config = dict(
    n_layer=10,
    d_model=320,
    n_head=10,
    n_kv_head=5,
    head_dim=32,
    d_mlp=1280,
    vocab_size=13360,
    activation='tanh_gelu',
    norm='rmsnorm',
    norm_place='pre',
    norm_eps=1e-06,
    positions='rope',
    rope_base=10000.0,
    rope_fraction=1.0,
    qk_norm=False,
    attn_scale=0.177,
    bias='none',
    tie_embeddings=False,
    parallel_block=False,
    extras=['capped logits'],
    init='normal',
    init_std_qkv=0.0327,
    init_std_o=0.0,
    init_std_up=0.0327,
    init_std_down=0.0,
    optimizer='soap_variant',
    lr=0.00518,
    beta1=0.95,
    beta2=0.99,
    weight_decay=0.085,
    lr_head=0.0092,
    grad_clip=2.0,
    warmup_steps=200,
    schedule='wsd',
    decay_fraction=0.795,
    decay_shape='linear',
    final_lr_fraction=0.1,
    batch_tokens=262144,
    seq_len=256,
    doc_mask=False,
    train_tokens=1131000000,
    steps=4315,
    dataset='wikipedia_en',
)
Each number is 500 + 25 x the weight over its row's rms, rounded and kept within 0 to 999. Layers, rows and columns count from 0. Numbers have three digits each. The size before them is the row's rms in percent of the matrix's.

# layer 3 attention query, 320x320, rms 0.134, rows 154-159,185-210,224-242, columns 240-319
102:482505496443518482509515487493505497518464541504499496494493518475537484500470485465468506480498554511506518536519561492508485528570497479522541516504507492490479552534482475517519491482504513525476553495507480500512478464528514481480498522
090:495502510473474505496532493473489506473531484534492489528483511503520498502512491508574482532495468537553549457512533522467498502445518465544479496536463529492495507508534515500543512523475519524522476472477459480507500457468473479506453488
093:513501455455563509526510503489476523531483482485513462521495516557486499498514513507518453516514514463482517466523492527488476469496454467481506477520487520518479503531532467465459474519515496495526463534479478518500468481495520485509522438
089:524526481516506512512519528487424502491530480494486485478485490500471453544471457515544507524510508498445524490546495543499477483515475481505498471507501498507453495540460486470507482480548513485501487519478505511462517531490523512516480503
098:528476508484470501495507534492503540531451455483488487487451501522505487535472504522512490502533500486471530479424564494479504517495515510536496519493521471455471528528479511482466478524487536485490477456506446511570529535499518475447480514
102:525492519488518508491488530477476477533469430524511510505525490480446516576520518529450475480509517493506501473477497501529464494469477498531491502461525497487486455508482480507522494538538463493508481490499512448517486456474472508499503503
118:523468499468528475505506502471457513535536534489474517496486507445523451498484489477534482521545510496484512466482505501529524512533513496458494517487506469492479556536479467459485519456528499476454494505468509492480534503505539486437471505
111:513478500466447484515494482505505497545465507525485492479532477448518528526461486514465510477494527534518466454485491507520523503500507496461493510485515521518531541462510526474507526479491465457504480475520501472478490470509526521513502520
123:520486499489520478530421464490475478522446467445497537479498543486519510475479523519479495513519466480451478491491481472545525487492481501491485479503469511466528516489486502527482420504465544521519548510474518539496498532509497492505477508
117:503477475492503460487510500495497526496506507491522488482496518500491496507560504537547501487454492534527498459460529471516464494495491480497534513451481446444493478520517494502515463500464493500539478443478500503510481471502544471543470503
117:517499555505494511436528556461487501457531479534545476510516513499469483476520516492515479500513457496514504485565523511467473460480476494479484520466500505519490480493503542506489489483467475490485480508500481537478493474483489545490523448
114:521511512515498515495507501519551477485526513521496468493490472489506515526507523542519464492516519486504551468490459516496496489443506479500527526430516512526524461525495503536486477505499498505513520538492514494506517485557485500515489508
116:506481474501525526533497504453526480487506509490517437524520512518494491536508507523485495543478492506470484490478518502500485473494475526525488504493509482434503507530491542499491509514508486510492537519495506548527494482504485467496540484
093:518493523514495481496487506487487529494497517444498448472488458505522490517478535458470520506478485499495533541431524471522498519479521544479517513475493478482479496471486516478496464474483526486501494465507526525473519513494503508490524473
073:507472501504563491537451454493493506485518492489486467494520552476516532500524485518524415434507519523503467508526505497540484461536528453483457510506506524501517503493510459532464508511505437488543491532543458502517519487486513537503498543
078:484550507452467478453507491522479517442468487496497502522460469507513512447499514522507531502466509506526499464493524510494532503502455479532512489549505475497538499490519538475550514531527550532478481531464512489534469488498460474501487462
092:486499514484491462496492543506527467506481535540507511463514519507485504425477518503512540539485473516510483490523497503522488468468516507565459498498484501474503496505509531480495475491515487527477503526507491522502490480490435498533503492
116:542499480510497526501519477453519514501509529518555495478559490496505494473525479438466473471500545500540504502537514535469445535527510514505459534468497536481473503466454493513470469528507517491454522454469471504516518502511507474492503510
096:524528520483514498475446548504463518524484493458522478495487533553503480458512542492488550518496455514507539556500538486525508522516525481506520575466477497513504519547508477455537493532487514511449489477518510498485506488500518490498498514
106:526486554546479480511459505491536508493519480497536538496517442500471511483503508515512517506501484457508485510499493534502510496463441466474561459498503474502510496510458503518512466500501476497475519492529561491485505530480518502494495493
104:480488505496495470554524534491488516454445484516504492503512464533532489504477525506483524508472474496522523503446460519519524544476496467537497526477520482476498511487499501484471511518523510528517438508487470485479518522472532458544525503
112:499504497503492492490511497500574490515498500541472532529489483509516504496500521482543499501496502512497479501554459481503493532491475515495500492491519490498512516498526474536509525507539506544461545490506523494467503480498516478513509497
098:526522496486504499469447487510529497547467499503520487476520480474504479444485489471503549514519565452522476451516533534497504496539469492501511499511497534450510489507485490511540530465503508511482494548500505488487496551497480521520482507
105:478493489492544513438442482476501503535560507515518482507526486478493510472471497481466522496496473518491528502486501526508476493482508516501543499545497492489449472503493461515525517473499483494430484537484486539498523475509455536509464502
099:513533548515498507519494503457439496479531513509478489503548490502537490453474505505476504542552518515502502508519502508493502496489516462531527501491513504488482505580499475514496502469482477462496503466537458483519442498517540506474485529
102:495479501539457512500472532482528514512502484526515504451557462512506466490479505489512483489454515515512505494483458470472535446509499468470484508520517518487535504505524504524488509466493485524483438531486489463508551499536495496560495487
108:528490509552470491485515495489511531465519503492510522484496499520494486479498515494549511486503527498529474523488512546543513452530469482515517498527488487494482484471563481497563509481500487529477496539480477510491465490465499556530516503
105:470472463544512555490494449501552517460522497495537492513549477471468513507498506471508476522498523478540484495524512546486535479516480493541500525470472476486484527515503502456500566520533513478497507524487523516478497490502528467512532533
107:527528486480504509511494512479421547541473489485470515521507516453505517551519499518497500514516515500449505497464508439513510488494512530486529494520471502504471501517532541558505466512480515538522498529519514480499486428504510517507507497
068:466532472489516537459538479511449510492526486498487525490502468501486488483472492504550499530505544471493482495499461488510509494464482514518475487506500462504522429475532533476500526484482522515494476543457521511513466474510485489499515470
084:512514506496502482523491490475508494485507524480536477490495472504496471514504558493476542492519453531441475510469518492565476525514549514477516493468472543493492457494461490496502431471480508459532520467522501519474524490521465519464516490
089:496514489496497515468519474528489509520499479539491503513524493517499504512526498520554445442489538472493462480528465508441519470480465518520464509535500498529521546496526508507505530551505501528523467533516495489557524515491509517544483515
120:519502512525466523477490523500479467467484529574509517520492493536531535541468547477503513542473509505542484536505479450478487476512495544496543521462502527474484515493519527515472500483478533503492492492473486502480542465481489507524520476
124:525481436527572476559493456501507504502513507443512481459536490463497485440517489525500463458507515497516503444497520548546509496493504446528473477498505493517501508500476455508472486543497500504501537503530522524540509510508544476488508546
110:476514507487487490519490517524497495520507558477550521470504507502522502493517525468525523517460485439527513454480512448483514533469452492520497488451497491527533516503495469503481510527488528524492432468443470478504525509490524480536484494
101:486466494492507485508500512486519473490477522492528525513456511537482541513478521521489513514547507526500541510513472524481470527477494499516468515498498511471500504556490522526504501459503505513527530504471512535458462476479504471483515501
116:523477483521529454559559511499529484462502493488532564493555470484506532513476522528514502486457548493536549475525471535476491517486482489500442509478489489484510514503509482499529506495548491476518558504463509496511495517516501528452504499
115:501551534516470498507481528467485486464530499511492469516537504521520519480489507493455513500477495479501522530504541477552477519476556500509473516458533480528522493513498472481500470471486491528486489503491446486469468460502490476509494489
106:497523515501481544517517536487534517491504494507458495491471524486491459506483498557465501495491569501514525537494474514462506494486523458500482484543508484521526507498495503493472501529506518489470509486549506527461467538528525537466487484
097:470500506467496514475513543478453471508453522482480485536534521446532486531549485553500510483505476492510480499521471498501496529474474478531511491506523506502532461479480504517490486486509561489527475480474495527516552477494532466498525482
097:542523502489489517509483536502497470512587461455544484484523486497486511481567483465498507513486477503491507501492530497495488496515485482541512470478520507484516511451506497486514471487496513532483474443482480519507506515510520455522499449
104:459503503494485507481536493505538510508521480562484487483492474501508480502506463453520468525489520519517431538516507485517487518514543517457499491490474495447493492535542503451522524511532479485490478467515532460499457494515508503464503476
112:471496518504484486535486549477519443506510479530468513522528506537498472490466525512478525530508466504482540499502467495521522475522536512528475508478495471506493523523496482473508519524513517508504488495445513485503519460486479526497495470
101:504497507553447543535510478519515513488509491487459536515509463511508485556520488503570507548458527526485481491521452476516524479535505479541521462503519535487506520493459531472480490448501484486481506460520488505486535535495478438484496516
102:489464512504485459485537524495492560524450480461539558491553488486511489502537480513486482443478516462485529487488461508478525480518485491487503491498505516485527537539483533491501505509527504506511489470469546476496537541518492462549493506
109:539511498475503428539494519496478477481548522493484498473504464469516514521553528520487524522489484482477503532481491528475514490555513490520494514496535490528550467514499490489546516480524498510454546530527519482495468522509471533489523477
102:504487466487510518505527452515529546483510512496499531489461502467524517532491527501513486507485529483505496455516471532477472461491490483503514492528505510502525513481473522481470513520454508486498491443478503543493509523476510483499478502
099:497492530507493496556499531518506529475509495487504521455510505526523526520468527524502540491441486522503515517432517523538494496550499489581444548470501491533517512505488509448533493459545534489488506485498487498480493526500530502499507483
111:455490525449492524487507477516457518520508482508495509513498474491542498487460498473532484488518502511511474532530495466487479487482492490474466468498495471514502467474505538516520507511499475513487454489485456487489488487494496499515470504
097:529542521514495463513493530491525487434538502510479486516474541523480543505489521508462504526481531557524480545492502528489498498539538520511518524494493537492487484518492484476533489490468533486495548509495523511471494471479470518452498502
124:511503465530529541529496483506491516502467536478513505493528463464506454484535463499481468447507521456506488513500487528528499464463468494504485477519521490511512514520476492480488468533505502503471484487495492537542528542517518487474514496
# layer 3 attention key, 160x320, rms 0.131, rows 89-114, columns 240-319
128:485534483517495515562508509499510522525497468510448517520526508503460456527526491488485508467514471511477493460461502506500529524565463505535548433475526511503538454481507502515479503501547456489513502563470473450475510539498483502460478473
126:495495529467542469491514514497530533482485512526553496493511496506477483504508524498454482542463530491523500513521495521492484509509570504494484518475501501533499542491430574488462521489502514461497531450504526505504480483498486521521473529
127:490467519503530516498503456483472529476482496558490502530507493529529508473523472490522512509505528530496505455489473483455469471478469490497484467506465454469457504456499523514470518484476510506542511525454473515477527507468518460490490518
129:504501517491484486501490485455513476476514525474525465521464491561498525461528530512498483493522564450460521478504484508491484487547524512459515489491485524502504491496519489530435510524500490494513501499461438529512472518492469527508489442
127:505482486497510448505524496491471517465503511491455487507489494467502488534453498520497520533498505529551522497502481473486456460447491481468505511491463470510496476511504514494497493506481495484496536530566531529461541499514519526510552518
133:503499533486485513479516512471446507525521496438508468508532512526486479536556531545482468487510494491460441520466544488486531527487488507517552565520515507518499481496482531523501472500474504487469535461505447475510512480513511455466482498
121:489511506469513534477493500444487492511528528517510503493499496461504521505504478504477508567547492522503522514598489500512480516509492516508502487556501541521499456501518475491512496516547511502472522516490493455521474499465494473478456485
064:489542439474486503481483522506494513536501491472522498481499494449505495486545503519521487472441468573469522477526498481503498516479512504514502514481505453504465502546534491478460497483496479505499502472501472471517490502512467468510536506
072:477507528527471515473474520506528502503469486550484489568537480508500533510553490533469497506479514463484528525533492515492488460495458448494510494532468484475531535496490534561473523543506508520497495508511496523508504498490485478517473517
078:499482480522502493548527461455522486511512506447518531471488505530533496489470532503480523483518482528524538498473457525512518531532490515478512471486533534499501448506476468487545463442479541480486534486468500518502511481494536475460516471
092:518492464474472469452526528511505459493474480506478494460480507534509490491502467530550543506477511516456486496495505432514508492533535524486487497465437477472528506502551518472461504512511433466506540429499490497507500486526507512522473485
101:548480506494512495488529493491525519517476538526503475479478467482516496467476531438468467467542494494485461593549501488545493498493547492492502522468469495496489517546513469544515511470507521519509468492526453499503540472520468505465494533
112:532473506483504484501506482509461496458441510523499481496513487480477542495474513538503540457508492505473549480531536492477495464496493497471524472449477561500461529484484526480475500496457476477459503488511539508513519511503503537511468568
106:543505497516509483532487519513546507500490490527484463499472469519508537508482514498527508508485498460495519463505504488522490526506477495479507503487499428529490520502480473489502497490503483557531493496483494430524479523513557499470505492
118:523492524489457483565477468515555518465542487554521485508525467518436520521488533473506475521453500520508545546495460526480487488517536488502493469480479478489490501527538494544491505552444493475503497546497463458459501544485519490522494479
107:527502507516522508446483457494492470529503524537485529495452485509519479530496504460552502535480526504490499522476459512515480508548501503486510556518527452502484508545479500515457508488532492516464484490528532471484504464510520510494498497
110:509478540539541509509469505543498508548503503487546503486536450456464481496462463491523489508536528445494520522455535495500492469501486496489529523487477533516460464495503445512521538484505527532497456497484500484538500514481512553488457505
115:511490507549467537498471486442524482502479539507449509522521482498530521486466506469514512499493462493522529527455491502517482487481500464510517474502503509497487538514501489540511546508528452513489488507517443478483484511543508566511485522
111:487534513525511478500511496467485516485516493526513494495490517490504485511498559499495482529490487438512509522533539488487511519437523475542473516492482492473529498504495467486475490536514460490511488484552519433505479472498517531564525496
110:486494505514503502477478487486552454510502516506502466497464526489445453473422453501463488507445445513526476523478496484506500510505513501470526536492494536520489517471511535490485502458500509500497484500451514525471515502511499512571485529
114:487501479531506544480510484508532497539517484443517514508508485490512498484473474429500499523524508488504498489469471483521481498466503497550523496499500515478488548523488470514461473498504508519538510515513488507494510488495475483453472516
110:446478495515511528482487492447489482504479459490521492534508537494536461465510467480476483506473488527499506539506537518524521454544496499498504489516472507475483485556495442524478551501450508523550539528473488516481531466514490497523518510
111:483517471440526467509469463524491523475481496454515476494504492462491484481524479482499524508493521532515483427476507495490495502468447520480474492487535510441498504464534491490420508489524527529521498525491517501526518500515504495549513478
073:512503502505491528474524481475512522518525543473503507498461523502485470480473523470501494518518500461530488506495473482525501505499515531493471514480525479457472473561458516506519464471498495489491513536473490516483517494511526471500463490
074:490499492489477480541471472465557454536505501459543479495507459465528482513527488493501539530491497539496507525455496499515498476495529484480514576452472494487467452502521466520467529505512499515495539476523524476470527507478521468492510507
087:508499520502546469492505560487480499505468496495497525490498521465518534514496494499537510515471504468501552475504468547482514526552515496512516483512508511498518519525446543488517498514519535501498482486507547517503467483454510508487547532
# layer 3 attention value, 160x320, rms 0.119, rows 64-95, columns 240-319
098:510501537489510526508491514514531502505483568485496487522537463490490521510523489485476510477510506511510490510507450495513499470537504508506492485512513434497502496503483478523502466476461463523506520519527494544471524526547446463492534495
098:455502514483547539492508467479462462456500533454479453511512436532541537472469478457524549516525477475543462454470506484516520562510516490516451496481518499464473515490486526475479519525524477504536505493473506501508497463512488524481471515
097:460534514483504528504504493531519524497515491520484498449519470548484548527511508455547508507471473517478501516474456504535535515498497496503480486488493479483528568491451533490541531458504568500469494519486495475497557509496504519549521490
105:508485501546520449511503478496524491519444476504504513474483528497560476492485530513493491547496512492503509460520490509533489495496544494505476525483573494524507544520501499532500510536493507487504530502533462465475506516502504555507525496
097:483485517518550499516487538477532479500532503477488492481505472529477489545490499496460501474538491457516514514491508461500483477502493479502510479485475502495466473500524452534491511536516504510487496464535489529478448485510459479508513521
095:504500525459507490502508492545528480506482515513476478476483475538525480497517491520482514474483490540508495487505512492522522506517466509518511492543455480485504517523483510503499460497460466544539546460474530481512503518497518494557448546
096:497520489487522536518524502520442461542475497509445481521482481474535508513516513516499502526460510488509478466516453490475510503488478528564506509537497499541524486553516575519484513507514474502499505506464483522487471451469504520509505496
101:481522502464512523529550504530458516517522465530490457506488482533557470485497512535536489488520473521473448474453533529483486506466465516544533524481472499492503552529493543488472471491474528539529530549471507490438522499464497494561495491
100:526460473506517508543493528515500501532495471538493533501546471526506480516541504525493500444486508541512464507528503536497502479491501495483488537477505497491496524508466507492521514509504523521501476485528500516495485488507488496457525507
096:534486515422464492563499494502503461465471470460479477489508487462485524460497522489508513474530515491509512531451475515464521462516522483496505540508502477500514519503515516506546476576526508516490525502491517539504486459507497515522533550
094:496514500490508530459464533535507487490512502500519497508492493497491535458518502489504543476489492461469499516486488469520483569564457499521506562497503496521487492530551563481485483543494507491446486527506518515511491454473467475506495561
102:491487515478443506493458517466504514510501524546524527502533502515494524502518489520531512466503537488476512536455480509538483524509513509497480510495481524513491507501502529493496532501482536486465516494511496494509445496471508487474517525
093:498508502502474449531446468458539492478523508445509528508497523429501507515501517494508521525517493513502512487507504499461505499528573491471486493497497476525468496517522502497463531517529487512533467513505499529481519504521476477538551496
096:472505502502470484480471465474474527530451508500493494510494455512538483474519498492501491525473510510505504524482486495497498531461497511501568526492528489544518498470515530482559524513523484476495521494499470492476495505478488451488525466
097:488480507459493496441535473511492506462522483486504551520483489493481516511499511477474491525489521466490529466499516517496502522464588493525465528485508521491502480481489528551470509519444467465528506490513501497529509542529500474509468455
094:523493545469507502530520540512442484479504519488523517494507544512523515488474511494515526522469453530484477503495514518494503491488498517488493461466529530500541533499474503465526479528517511474542441482455520499558490504500477494488527500
099:585506489488438504482493471520504464481485471502481479517492547469489521495533547446475508499535510517491559524528484477516519498480513488505467486464499538518476525491484501532505508490512523506511492449502462480528492434512493491528558533
092:532502515545487495481491530506494474483519489502539511455515488514502470526498486457535500473513480520502543490532500535509474460514550502484461533478517522479480504516489523526487503491515538535513527492500454524483505496507493523513497520
090:482507449527511520478477496530555513509487497479481486550511537486502478528498509471461511482507507456535490490511506508507493482525505485527516486472481506510490499527516473516504489471519454515501546522518517523503500527510512501484486495
107:527520499493478521539518448488509551478508561472507515508537460524504467501521478528495473509512479516504502557483500479570501506472491541501499496474491482523500485503529508509502511532489498502521492492537483529511466541513477508534449494
099:544506500531539517458469460531502486537501535486511493457494522504527494488514499545499543529491479506481506521465489516560509518485462480490461518472491511526491512483529526481481529497447503514486521517486501476469491496532489486507492517
105:513509552548546486560483451498465507522487527510453470516449530482510531523494489483495483486539555506478519493485502491520498476514532502496505513493507528491505475465489494548544495535486498502501519535506510493524486528491480501548508514
087:513514516466517498483522541533511566546487451480529527511513503493512497525509507536500478540539544456489529484529545477486505521441494524485499482497490522490520535507494512517506476482503481485466531463532518485464509487507501521498524477
097:492491542472471444459528471514545458474498489508511510454484481569496488507463537507493527432509487539487477467483525530469493526525507501526471532534506477502525479526456476531441505456507447491518479500500481462547514530508487458546474460
101:495539508510521522469507564476432473489499503535531456511541480485454495475495542530523475501464470514507508486498506505525499537509500477530484497513534494481532560438480556486503488503539540511513509501554469493537496476525532495524459483
103:529475515442486513504540499477533511548486490492461529501475514522532495511504506532494521498462480526479531469560472495510491515468511498501543473487474557501544483473489466525520475527547478551497517500470472520492488494435503493477496501
106:547523489500524493500519464513519474488521450461497518474543517494524484516455523496521526487517503444508516544508503494478506476482462525476495492523503511476465459538490474518475505517526476528519473504535471532485512480492451532516544503
110:515478521493499484508546479490480471520510501511497487508477460520473475506495518532496478491512496498494538511483577470493487519518506486516524487536534501469511525454515532454528512507493449513523529494540525438545527489496489496498461452
094:463526542531525515472478513511462492468509507466502517509501506517517501520469501482496501484518504498508462461497492523475504509511486482495514477477515488477540487522502539482515539513468484487510508529566478489538522569523496493536540481
105:495485463482502510510477468520500522518487511528483502493534498535568506489482523467500530443457428473496438446475527463510499478515484509488520459474490510495497543537496471549523468461520517514530483546481477529464473504510531496465509474
095:509488489529484456498475529498463549500529520518514484486482449472506524503509505484541519537510488522506540505511518490443502499497515508456479487494526474477464515491460492486467471516501568474521505488530524555497501500516525466463508506
103:488492517537493499525495483528499537512479559505472497530494579467503469564471495484481447516505524482492520509493514544530503481511483451514485473492486517514523499523489509514489504494438480551465493493542502477495522488482502485512542478
# layer 3 attention output (transposed), 320x320, rms 0.128, rows 128-191, columns 240-319
099:502489466516486512540484466471514500477522468511482520505470498510471509495514537478467502484498504465511475539531504516554464497465505495499475495472489538507499517491520553548483529533508526485472492443459475495502491451447474520552486501
095:497505492498488469573527515549546516537482452533506539484508504510481491535522499515481477473505496534473503523552482508463520458501514533497550523457499478484505513534500473530510451512507510471486526499536498514515510534473561508513520496
089:525480485442484496477516461484481490508519475513458523595490502473496484453482514533512489459513506470513504509541536499493468494530521522510475509511497483512475502522562521495495490509491489492535509472476518516484460471495433482540450509
097:467525491457511509463480520484507481519491516529496464511496504507485496492575477490485510483522459525496537504534496499504499473493478505524478486509471507514485468498493516473505522496501478511551466532505507538475479483499475457549493532
093:480490495495484494446489460510496523530474547534489480503507545495506490464535488456491532526480497508490503495488496482506494452513483564479473479475542485502469510455505510488518491496503518500480488544484486506517503520495525509492522482
088:508458527528493486477533527494494480463506431505548505513490536491480480496491504466549509548494498472507543519459475528493461487510469512488523504525509486518499529487551529440523522464475499509491470566521502518507532472502485529446551435
096:503492500498515462505461495507516551491479470498522431529474543525473493488500494523527520501518458493471480499459543496502450476539507471455506525508475517485487475480513499522489508509460521465552503481478456515529513537493471468468465495
096:498504475533520498509476506478517489518475547480499542499516494499511497489514468502490524539464520473534534538485510504521572518553479499456496472518529516494510483501504515530513522530490494479508515518493505495544499511574534497507504526
102:497577536534524524510501493522524484480518519483467512482446532493469568492486513490507546536532477483531487536463526480519478516508505493520485475491494483468508480473489484477498508536541522475489544511503532485516508517489503532513499506
094:502525480554566519471463496506529510503480520513468534534505497507479508474491511531467493537467510540523503501544512467584471503489496499480496490496455514488519455495462444552510488454453498481490539473514541494497515480487484484453484500
099:525480506524490504549460443487527514510480459516476512491440527545502505546509543520513452484499505527544501527483497529491480450487506487493507480494523493487471506507515474510514520501495520501521477533509466494484505507500502481557494472
098:528492513492495486494549493517485505519519492454530500470494492532528514532495512527489479485508440518522510490532533534494523497446487485486549479533484488501459503543464486495480507485506475544517473503531517521512526492488491494499497496
098:479511478489551460467556497501504524549477476499507537496505478538499477487471491508475512493487512478480470523506505496513540531530494496553523507484505543498507519507556498476486479538482553500525504504472522487520496516494502503443510465
097:479491478532547508530514482513526499504544492505532504457524489499508544522490553495477498480491469484473476497543534533500506504492491470469486479488486503443513517444495441526505502507528486492502523527492535444494478501518505481530501527
087:530510477491534546522533522490538478517471472503510460473491498476517500505513484542533490476499503534467500518527471556471512503510449468520489489520506502517506487559511442460540513483529507525522519515476482460484516484504531509522521518
091:503545443491494498490479480477529494521488484556473509464474456496486494480507521519488468458493520500501500507501468516515493536474532490532524474497499507498495485481564518481487494451474507496508517507486509501432519470487500515511469478
098:434506549468505475493493502530537482527503485491492486450537481486512509484461509542514533495454522489509480489493513502503504467513489553457487540495521490528507532483514501537488500494463485460443477490541527505488533512504538520500494498
101:490468476473503487523492463515521546492485502518472491524490532500535521496521498502476504527515510477515455545491528507452509508527473506505492516503465515494483517478484462515454502514462469484464498511513523493502511495535487469489507488
098:487513527492508464522545500502460515493500534516509512506514478508495549503524510503527486492501521522500520533518519543512537504495531518509482488514505485473499510495519496473505524540462542507533510477500509487479517455518511490507528485
094:459493499501582477487441460472458486499496474518472494500477485482528539507509504520497537470478484522529513470528541513519521475482537463486469499521526483514489515457493488517483434456478530513476527501488518543480474472494522513514505519
099:507521526527478528485485549477497536491518491545497498541483493522495500516499559489484443509500476524523480514516538472426502491519533547496496462509532521476507503518462474536500496535475461541497499480532505519488501527457502524523518495
096:471495454481514457452528505471536487497499488485533504492500477503477491451480507524513518554549469478506448505492506560514513468494532479510501482492501465525501517514528506487484499529463488495508495457507487533490524503485496524511483497
094:510519475552486513496487499478493437489509484512516471504451509523528491501506514451460480489473477507526493522504490533525495530535484455499495508555513499500538475476517546501488539514515489524516513513478466498513503502478495505509496520
099:497523457501539506545466513468507556519517533503470513472525530480444474515481483462572502588488519420487509511479481489528516478534491474507526508461487541524471509501520454491500455490513585481488538504514524505432498509507528528494560519
093:471502518483500493469501488523502479498523516503514550521459522457506558498524449472512550476499531484498468505465510458491464529469486514510509523518512508516477461541521479479547518508514515488506494521462538463505473517455469499512504493
096:487480492498536460481497499549511513508488493517500468482533471437472464513503522478471505502543492480525476526503495482538537498526493520480446477456491520489436486524530513456461523495474515478531550486536536504520534517554493470499498515
101:468493508498484494524521529455530521542484515516496516503444492467517525460555528470502488499484509525500513480485527492533471521537521459510518503451509489518544514473502498510510483505493530494485556497509522465536458465525498486487496486
104:494527484515484520518473509541509528465503490472503511518517481546476542500515489468524507531528487502529505485522468477504486534491537510487505524477481536546516484480493521540462503490494505505511523480523501496462496519484492514486526509
092:515501426484489483510508490554577490523486507512485482494542477492488494496533495551501489505484507501474528537431488477488476504477468496497469507467509485529513518488455530482461471509512489515517508505492515538490501494497496510467483480
103:469533527511494539487543553514514500501525497519502534522495522529503475508522499514493500548506544535505521540524474514495496526515508503497492551508495487494466489486491480488521500472519515467468504494475513458523510552481487504483472480
096:513493495503546512494465468542527467524506491481493443505516534485490478484509522522439501448456546450516468523502487495553568542505485506522536510486483518523517526506505461503524559500520480525511494526514467501472497522494499535491506529
104:504521474490496508555514502505499478479497478499513523479533465540520516478522523487529573510489491483491450514514520487476514544500496545491520527545475481465510503497470494513507534491562541454503519463516509527498513536507528535450512455
108:511511518496543502468492525489465494515472491503530472492494506535526510492469473527538456499475469562496537439483501512467564490513503465460530505525519493484492546488502482469500484472506457517535499520545494480497486533531511491434503520
109:529507491492501548472498456458452500472508549475518504481502491493480513469479524493507514479495506463514475491499514516554479524505482470518456463553492515502499477450499499495490533494521471525465464509486482459491511488502462518507543504
113:523483500557539492527478530539511505504503535459502479473513485485516494477509464531479492514471531499485470512471474490509504479483536484481502477499479473519532462475439478517471534461459497485483513468512471492489524521491536484471508458
110:528463493515478525522492505476477510469524476496484516511494487498496555518435523491502479508497529515459490502483469482477468517504517492479500531508510516490512514533516521526500488472481511502471479503478489471521504516483499502469502489
110:518534499471527521556477517477516490477500464516470511542476484510488528489478498532505489472505528498498480496553497506495488513486510512477502494547468492511507489526490444500491530474516477478512499491508472480475482459506482478530490489
105:505532511495497520516521491465488507513495510490458495466522470486505518500506472494483506464511500502470457458568525487510503460481534488538494494492502548497491450473482462509492490489536477495503485470496476499503441495520535455514479518
109:474492502488481527496561506485479477494523523497464531478515475488545518487478521495469474516511493474533504490530458486522511495444512485494526486468456511518487509503503540487489483468500510563487503491509526493456500456503507534516521475
108:479531510486524467519504516539494502519499482532515469457504508473520520503467474499496462487507478516447464470518500498479506520451527492551494503479502522476481524510504464476485477469537550492504482487513485475478518503494488560432524462
111:479468465481504484510512523466504506527476482497537508520529499501536435500506463506501490477458513462444533481518460496498481497506503524486501544519499469496494520507502516499512468451486502521507469502502470554480510529494525499465482463
110:480501506472473480518478496531506523484520506496487500517479537503505495518516502489524500492537514486468477502479494533451478509463519493486496511500509485532470504480480506471472525530535476515514483512512464491476475515502511500522483494
115:477503515487503482452515502467476508494530523520488483510531485475510523428499487512482483520491493505464501470483536452530522541534522498515494498519485489480508516510524534481493465530480473492512492519487521475522446529469509479482539507
110:472521478522534520508493488504494518474505520505487466515525513475470489526507495487534508512508537477472495496487474463513483490551473542487473555486492488501524540490532491499527523536509514496542515498483512471517498521494514511513522492
106:494463496547476518541478497494502485451497513537556449451443511500534515479537510499543501499518484519490503494513481533483463458511466487457518510530507477498484456521468517527506504470523493516511494523503497470497505509510484494538506498
110:516491524498474493516513501460492498532452509490492527536495521499500470463501475507502501542494513513520478498523479493502504519503505493540509518526496494494461522543493526507498478493460499514475482437503480520500563497504496545495480524
113:497470532502460455502464522491451516521522496539478496517529508529487462512509524476470501515486503488527478485499533482514517459532533508489511520484487483476463501464506528503463502497488471466510495462484493509505521488472456495499473490
107:485485505495473517525511554489469518523473531459529484499517536493505520498475499490540473510527491475498520479479505503496489451540487515502460504494515503477487515480466457512504505513475506527491510494469451487544473520524488501488528504
113:504482445512535564519498479468464536454557476520497522498485516531503467499540506489553497517523506515502539543495546535470513525509519480518490478487448499467509492555457485468531528498554512503524535545464498503504474533497473495489481491
106:516510508509509515483493553482481502505496507526525473462478492515466462502489496482532451482500494503486525444502495497529471495463494542492494496515546492498488514500507524498494495506525515488524459491451470480527500500485527499542532514
108:528503458502510525504465484520522476520560479504478443495489519498491469504486483508462473504476490474521496464462513446496479534467471485500514511526496474499476497515493498547494516504515447517471516526503518507502481501491502510469496506
118:549509458521445526539528573516548496473502493500503545502490526541456476505474517460502494507498535476495544502473494502469485544525518495527530482450512522504530478542481542478527547529516466467522468490504486489522519517498470484482481506
109:476454512450502505541524490490521498498489478445532483464500492468503472458496470522507547496498522520471504502505487531535494486504474491528507534483516459515512495480524526505499500480526529458537534525464508480490549479524528517481506480
116:507504470528518583525483505531490495512505494515504521522491524502510497513526495447490483463467505518481540525491487469520471533541482510528500534482525530468520510502490448489515492504513504492533492495459543476518473463479510495491511505
111:505497484459548497540499484511504540482478532481487541483514524473477493468506520529521515482526540495489478531470551502504489502482527519485488491475496511468456505489485469496512457540504524503494511468512543519489501520474524491536490475
110:484517513515494508451520536514455475472490471512553473539475493495551526472543481515480502463511488557518482502518523479479499514450510499453502468545501476457477466506512514504537510536498436505512491468483460539540507467484496508514458505
113:488479482507536518516472463499523512501509502512460480469517474552506436487495531480490517526519484535477503509534501533509517454540510474498496514489471513516527518455485514487522465500511493509477461505531482565490544502516482457462503499
115:490526516480481549522489460456497510477487531490482485528478511544530514515487507508493500501492494481485488500491521539477513489499501468505531477507515455526527532468460509526520489541502510467470431524517472512493441437464479500514482472
114:509505480521496520504421476555465498460501514476476510469517483540514531522453499539469512482503489465502474492503470551481584494504470513533489489545487516475504478515501498453528499522507486528499451510484505523478525536462507504496507492
104:505474494498499456511522456435488493508505446529514501466491506496520461514497511552495494492491498511515506519522530522521519478491495507476527521521496492462505506559478454498494492488476522504482478483478517491486511522519513449532489464
106:495464592521504491491475484473446536458500502457523522497488519489485502484481475447499529504486509499567489471530539521504516518502529532493538501537509507461474466482551475509520478520464508522511492514482499491491518460549521514499550517
110:513472494507513466462473468486498472506481491497513489497504507460520552514479487495502524480507495492499513461468516488534436514499507504506514481527509484499514505529516528485470529527517507519514482494542499506485450481488489512545503503
110:490522483488496490487525505469499501489477509468511548532470466529517530499481475507552499558515448533525546488470499514454503469528500520466527506512486505507495498520485492482487477512502484480489490517480516490517470494479518503501525491
110:486499545500484496480509513513525527501510477482487473518483511457520479512483484528483486488506497503508542509487507472485518441539517455495525487483498502552459486523523470527488457496448518526480481529509531468498521476480516480513476541